Weights of a small transformer language model: MLP 1728 SwiGLU, 1241M tokens.
Each number is 128 + 24 x the weight over its row's rms, rounded and kept within 0 to 255. Layers, rows and columns count from 0. Numbers have three digits each. The size before them is the row's rms in percent of the matrix's.

# v: layer 9 attention value, 640x640, rms 0.105, rows 169-191, columns 128-255
# o: layer 9 attention output (transposed), 640x640, rms 0.0807, rows 169-191, columns 128-255
# q: layer 9 attention query, 640x640, rms 0.0705, rows 192-193, columns 128-255
# k: layer 9 attention key, 640x640, rms 0.0715, rows 192, columns 128-255
v169 112:149107133088116145135143155140132157155129135167123138124185130109092155146175125166101132142136130123098098152135135118165089112170146153118178112114112081085133150134125133143116140148126125121148123123126132106121140074102130125157120112155125179106115118129156112122130146136149160145095205112127127121124109131154119106138162068094161165147119110122122127177149137121099143131101
o169 104:136096128100090122136120162114059128131105124103093154120151169159118125154132153103125096180152124160124138134159119131173146146122172167150140149121112119096142136134090141133108142107128141084115068116156125115155155089118130095108145137131158166123123134142174140116131147122112134107097159126110115114147100134116118118183146135141119137155108071113117136106131137157118139128131
v170 105:107101159129136128170126103151119117105147146133111160105183134105179139168116141129130142127161130160151133124144132159132131141122109136094138126156118078123132131104155121120162106116130136152143133044167108129104158155058126109108167100134109103121095152162111121118132163169171149154113137138135148167118122141124110123116148115112182098104112145165147112134138153106094110128129
o170 100:118120119097114116087136120164171124150144158100153132118169175124115137110093147135153123120147133150120149113168105090133083163124120155126159106122125121103093176073137138141129110157069137132141113106139155163145073152099122137155131107126123142093124125177119113152126140132072178136129153153124075101157149079111058148161115135163115117106089136110149109088147188149132130099115
v171 108:172119168116110135126097118131170113115123174150150135114114153119140133089130100161128127111095153097135132115124126134089143116138106130141132161142073104100130100147161152143125118141148112119134170120155121110126161146119118153146147106116129121162138154143126159100123182142150127127123116111179133140124113137140121129115109144165111120166135111106183095087118099109127145137111
o171 101:147114155129101129165134149081088124144122093094146153119160130098131163180122122102144140104105157112132136156126112123080111145149118138125127127106129157176160125128123173136126124159097098148122125046142134155143104156088138144151169128102145187120098171133121112122177147123124135144140095099137065151121136090116114131107155138149152146132141144120122102113137145184097093087157
v172 107:102132143098136141109099114117128152126132125169166100068126120084166114119126141102156119137127104123101128118095151089167123097136139105159173157135091132121135107165144109068152149098125098121113167138118103076149109144115076119092154121158135098083080151131081125126118109141121137155110088136128145128127105121158103109149118125091128167113133151137129184103147198123146125096141
o172 098:136170121162136125091093127163103124150175110095114133119124104136125133081169112127116084081156153163112123116126096128110120126069117150132133151157123122104134118169138138118133096109085140134105132107124153120108171121128102105140117154148167097111144165134131134106145147093138150119137108176123168110107134126133130097116121186085141135114112135129127121074116135110134112091139
v173 109:113141092106117089063139179100153174097152125130141146150129093150125139139125132109166114146072084127137110150140177105146141155086135129131069111079116128127137116129128148166101093118123162104129100115164146057143132106146100142157084127141121149133152158116122136121163137138095121103116122112147124127184154154113106165149133131146118158120128152162107162094124110108137112100126
o173 101:148107107136138124132110133148102132100131118144122139149115101129130152127154128114165125145157119155168142091117141114166156131108167169131125117122102142144174116123123156135149096088128143217099146114183167113106152118193115130142133139158118086116140107124135115165146115146099121149151104109145086123117096179097124138142102082099130100109076156124136185105105131108091144136130
v174 101:084145145136136144119124098161112166136137113103134124122083137149121088166135181119088141199144113114094096131076151115156156147088153143122132116112089127185142122155130114105150110154134130128149150091134138163125156142105112116140145155173141108159151154116138109182122149157129141083160128117122141129116118123118108176132134134149131108111151113098146149076116130132120134127118
o174 099:093161131136117131138138172083121154145106112120133141128136171165142156156090084146116135105165142085075154115135145110125142104106120114113137126101150151152084150104115047150153139145133119180151135137169092131136104109121125141079115114146134152134104174135116107129130167116136127107147169162120112118130168146133163092098115200102102176094082142125133143118126144197127139133148
v175 105:127087136114120134167134142121142152150124132119140136123156117151130104122167179105133100124123075124110139133170110174149174111098123089140086130117092143172113125123135120091131139174156092146164123102108154140131132113117106139113135137123102110100143153150148123132098122135098126085140150127073196167139099188089089106128111184127125096141148134135143148164115121109143116106130
o175 099:136124159104163116146107149108133087088108071104149133143153115161124105132102126138140054114127144142135144113142125119129199125124171113163125115123110122128112125108117104128113069141071131118125133191105150107099161088109111127148142084170148133138103147145137130119093124077082103123105117103116072145134085142109159122145121138128141140114130111155129120113116097159092120128110
v176 099:125168124125139141129103141133130140123120203133118172121140140116115113123103130117139148153100143112084141127143169101137098136162131134097100120156122087149155129131094113129140086162143113096129152116106114153189131134147081138112109124137123115128105146126133137154122137090138108120152085160127130164118124113152118136096133092151143161138150166167109110151127119139113170082113
o176 096:105166097164105173121128125139116128149103141136086143132122120162145115093119108090093157121171153110149117166161168124132147131118141107156080120160134081156183175144079120088156105103101152132101130111150148149082130120153135129090142137134148097126089141142135083158160141088148104080150081124142063109089114114115107129146100109103135137125124159135109156111097174133123106127162
v177 107:126121105131085046093153086109162154179102125171119156150133152144082143106119120166109103124152098146142140126079130154135117126136098136126132108140105162127109110105128108132131123154113166129128126099136109176140113133118170176143112079102149074132129148121103158079124138150100116101142197095143142105102134094133155169150136102119131136126139132105123126153085084162124081147070
o177 100:106138098130100118143139090141149148112131148140110104135102133149121147128131169143115119121076144145112131128159155101103178168141153148134144108146116112102109127102119174101170137158156123128095150138134144116113118147151158178123134149113121127143159158107119101113131118164108104095093145121154120119084111123145154155104130102138080116146134135099115080131158118142147107111095
v178 112:160129145128111092166143118152082078106115151169150115105156111149171135131112103136126114121092119152156144153110129095143178142152111164089114149170113110200113115121128165145085095099140190094163142121131122143141113120061176144195088133133152113137115169132161071122160156175117147090115167138125108098125101117106117126120160142101098179161138124154113125122170140116140112129114
o178 102:142090118114175126157140091171136068138143120123124169150120104164107122129054113115109153132148141129162146115134108113141152110114119153149123130112104156119149119136132122151180126110115157131119169129111085123134162096167086139091166096126139112091146130161131085142163145162114113101190126166126146135099089123122136112122131130098165095101141107074132188139139154101128150089087
v179 107:102111104128116106118114152102152160135117079126117117130107095111135155145109090131149160131128159139104115159102174136098120148114154171145125130133133131122076095154128098159104118158121150125154116131106121142160097113121142078118117096100171099113097157075114166146115103146129124120121106131150134107073164098083163093121115105158101163143128159145151117134152160080140095173096
o179 102:065142150100112131141143128151128117124123124141141121083111093107119123151131122175138152090108145154140143153103149089159108115125120188145141099120088143169103106119154101126118201100133147130127109135141133143121099152156118114095143124128107127080141117161104105144105116119144118117115142138176095135139082143118129124110133125120053153132136120131108137132120099107125147158157
v180 109:092134092179117143095142150127132135115157137155167148111145147144096130155138140132131161136097156157161084086104086102096110129140082125112112154166137091145122166128114148122093178160086117133138165114160128146118151124138140141098120140155101119104094160110117111143134111122113146154148148136115113097133115179120149125147138161111134103147125153162158129132127135177175120188106
o180 103:126155128135094071114154157122145114120107066123157173147173104168129112139141133163086116113130083145142086095139138134126107129112104118115127130122123088080141063096101146133143180152123120155158158064125139127130136125120118138128168094137133145130094135134138157121144146167139129126150176142112140139120081136137146153157134129080120110108107166183175102125123107120120137157099
v181 103:116137159084113151097157153182128146129132140170129133121128186099133144186124118147111104139157080116165138128151123109093104097118131152141111095130137120146095138075145157137135124135128107118140130126136138135167149153130134123154119153137147131148129137119120145106074165150207115102105159136147157153140171124104112120180146172158160103093138136160134118139139110210141142130179
o181 101:156152132115117164143162146137117131131102097118129157120117149135127113149095156132133116138121164142145145145153130151146136078133176136115163131131145124120120137079146147136096133139128131134119125144108109153169146173134098149124114140085151127117172135151139118076093157116167145129117151126154128128124195136139156132127155140169129142092137111119128158115161095139128127101125
v182 109:116121094111130142104132150102144108098093143107111146164154125133112147146134128147136119118135112125139154139119079125117162137116143109144149140137075129153113082156076108142162124125124151134127169161121141133153139123118151123127134180143109154185165164175135118128094140111172170104119150103127064125153141126087128170137169133142128118151114151139160123160170128148123121173131
o182 104:136141111097124124157158119116116168074118106185123134101163109137132119147124151152108151124120142129117149121134112088094136133094106123101119118154138146140108103105102135126138115115077107112158138123132184157114114107124100129123173113125075164101167154131186081138124151158143097168133182130144142130124157146088151143123124110082127123142126108107166112137129107112130144107126
v183 103:075157143171169151148105124097119143078110163133114164135127126106107067127120147131128118140093170117135123095147135150122099109094169116127111150112129105112153150116105107132132140168141113147150171149090160130126123163131095114128104117094171107151166156115160130128065125129147098100178128077138136098107187131122099166119102117149091093104125107114141102136048116179076111112088
o183 100:135149128129158087130104115130151121140106087143061117107096147091092089111176121089125098148099126104108130160150120131156131133146144154087086103165153118100138104177121104149106128116137141116136136125146103138145107101105132147084146150139125102140154149141121139135150174110139169090139126102198148133162108120123133104153131155125118140090158124153098118139095110128102104122108
v184 104:126147154141096111097143152164102077133163099169156157097139162134104154129172095104145152094141151163105124141131091102140075151097127180128090151112145119110137121077113175131130120147126105169125119131146099144130101101120161138092173125118154119134122095088112110098110137123165127112120114117145135119131132122133123137121150116175132118150158132108121090174127153143134126139152
o184 101:135213135119111149096114116118107107141121141155141165141127155137116116132113144132155104146114131087161097161134105098127090137147131128154140114098173132073120132101119125145128114145129155100161127094152128117147112155100104097161126123126134083159126146150178101142100132092175141146130169099149157126147118144135101133107127160109137132133101125128118092135125112195148157146164
v185 110:127164132130124109128144109126157147135064109132127133167116109115103156151115170147127099092138105115105115103149085112145142151145086131116125131131109136125071100118125136097115155107117143132142154093129095116108141182111132134129149150103132092100140111161125113067157132095130145116093115125146128091126114087123157133166154112151125175147160112102136117114149121115148120131129
o185 104:099134166142101155104132174092107146123121181106133170166126136143119146138095136118126127148084100148134123076183170143116120174143132112131138128145120131134159139119088152103107145116145136117164108198121124151107135093142151122128088157129146127083150111125118155125130116108118090166113107131139148142095099138168160117087150117166131140143123160105147104169141122130137137077121
v186 106:140063171132094162112127127114149171084146118130172076187108126142166130103110152151090152158146154139085105162128124124122128145133119103151129145162117156145099098107145069150127093143145145143106139138129172132111136136092169133171138139112099106137140069115106073140155157106118117133131175128143119087145140176113135097108128123114124090143119136152118149135153152086162145143180
o186 098:118123130154147098107128152128115095149105139108158160114113125140159115111138156107078132142127118127164146110145170113122112117097123102148156104097138098172132127123141138136159106086171122165110146091146160129127144113098141151154103103149145151129102137118114102109157101162127123158134140148095114069155181137137134127165112101149137142121152137145120114073132123140180117156122
v187 105:146140150139133143144114119162120132111133163157178160146171110130156143137098120107138116122122122126106116090131153142110147109144124137085145085129161126139135083145130139128099114098160142190118177138157130124125154138129121105132141147102157079150081110175131119149142158114132116142138175104085092107120166137104096143096153116085144118118136127195089165115127122152137155068149
o187 101:172129119108090115144135147119120126133117142112126118140103144152119182162151144110113128145127142080129081124136136119167132125140069128117102104134151123142147132140138115122136130144144108124113154144093113139144144104146144145141068134124175170146154158113145157144123153144148173150146130140119139123134131116145114151126152094126123141109140114156131105117132132198129132093131
v188 111:100174138151103113109139143098154138147103125111088141153110111120121129156139134123117144114127134130091103136124107141117120144101160105123140107097121119107096123135109098140120112147120117130152160158116134100118091110084101105109133112112142127076170112127121132137128107115104127131108132126133167114107113119150141143099141115143135140083129107116093116132117107105188087129165
o188 100:121127135123089164073137150094136118142127087067136141125100108089143138113139148127115150152125134135109113085116135174148176158131133095129076124107112178151106137147112156121075099080120125113154141141126067171134103136121137111091149152122123117107116162129134069086108066118125117132123094109101132157139140176152119160144101148116143122121110121153097130128113126133184187159140
v189 107:098163124114112117137112146108106156150147137142139176162126102142147149089123096127159116094160131143124077129140125104146118102142140156122148104116155138098123109075107124123120127141122099108122087130175122120131146120109123113119137119099150111095122092149104128121117127143143137111083080146149137148109097100146163131127123157127143129118142157126093121108078127146164163129126
o189 103:148167129142087175151141122110122072126159154125155134124124130099137133108146143129128134121086165109150147149099109121119116146130141124110105144129143122162159100148156135107139082115123157127142134119154140116124143149164109142148129137115114102129129155112176103157141129133157136126090134081171192088098071055131126100151102096130129126092130105133106148123114079115164138111108
v190 108:149133116109099184100132130123101151130118169112139141152135139110086152140126125184119090149146095082135096143140122163110113114150138132075095147144143131110156115130081152116127133146086108096117148108057145135162145120123102146136156131147141117113162150109106136126145172116128149166121154141137116096106145181108158130148113126133127141149116128118122097169137087157110124162097
o190 104:108122121177085140138138106152114154106130157126099164133114137104105115160090143156100174119099112076107140151121113106101123130147122114147145095144130142166125066130119154119107139151077121106114116105127126113104151119140118086109136124153107097101142111105135095118106118136149094112156132129115053115106078133142144122130173110131087122140111109136140116106109141129131106130126
v191 101:120139114144132142090117135126143133109114153212129178128107108116096124102109121132113094085126128155106143083143191117121110135145142149094136126123131107125127121161136098123112144136160164102171115131136133095147097090131108134141122101103115130157096117139135142112122121140106115148177115158170114119153154112145143141123132141116136159126090113117114108178110105127143128110127
o191 099:116152159148122137139141160102137121143138148118123102136118119130138084159118134079146137149146130111099175131148136109089106126138124111157120133128112116112168115128128116114120087136142094142169096115133105112139157157099132117122140103126131109094144099106155152108139147122130117166182088141122176097103093139153134098126120101158107146145107085114156114124116086092126126112094
q192 062:167145181142153152159145176130154122134154095103130096154160132166086209096129112106109096117105125129172140085117138141151095108157097104097135150111143100123100151127091137103127152139097110105112110111126133109140132148157127120103090131101093132123140176106170106135137132116168137124154101070124103173179099191154146130089108150112124137130102085133126126080161092117136117149125
k192 060:185114134192120111120177173107178136160149109119130135062132145112151113124092105143132126096151112172144105130139134156139077132130150133136110121134120147147106143113136167151125145138166125168122100164082142131094120164102143162134120108140157127086128132170123113140132108088157140075101160177118127137106169166125165155123094119128130119108093126134136111155073152113138146123119
q193 064:088154145147148094086150110108152122104154164104115146165078088115097139147133116165153201129108115178107098133109192143136138116175134110120147138082123159121127118133085150136063146121119134131128085154136126114086118111105097125114090106130120113140105161133133119139111153126133099090150128091124154147144157126116152126158195134137114114102157154064115103113128190132116109107145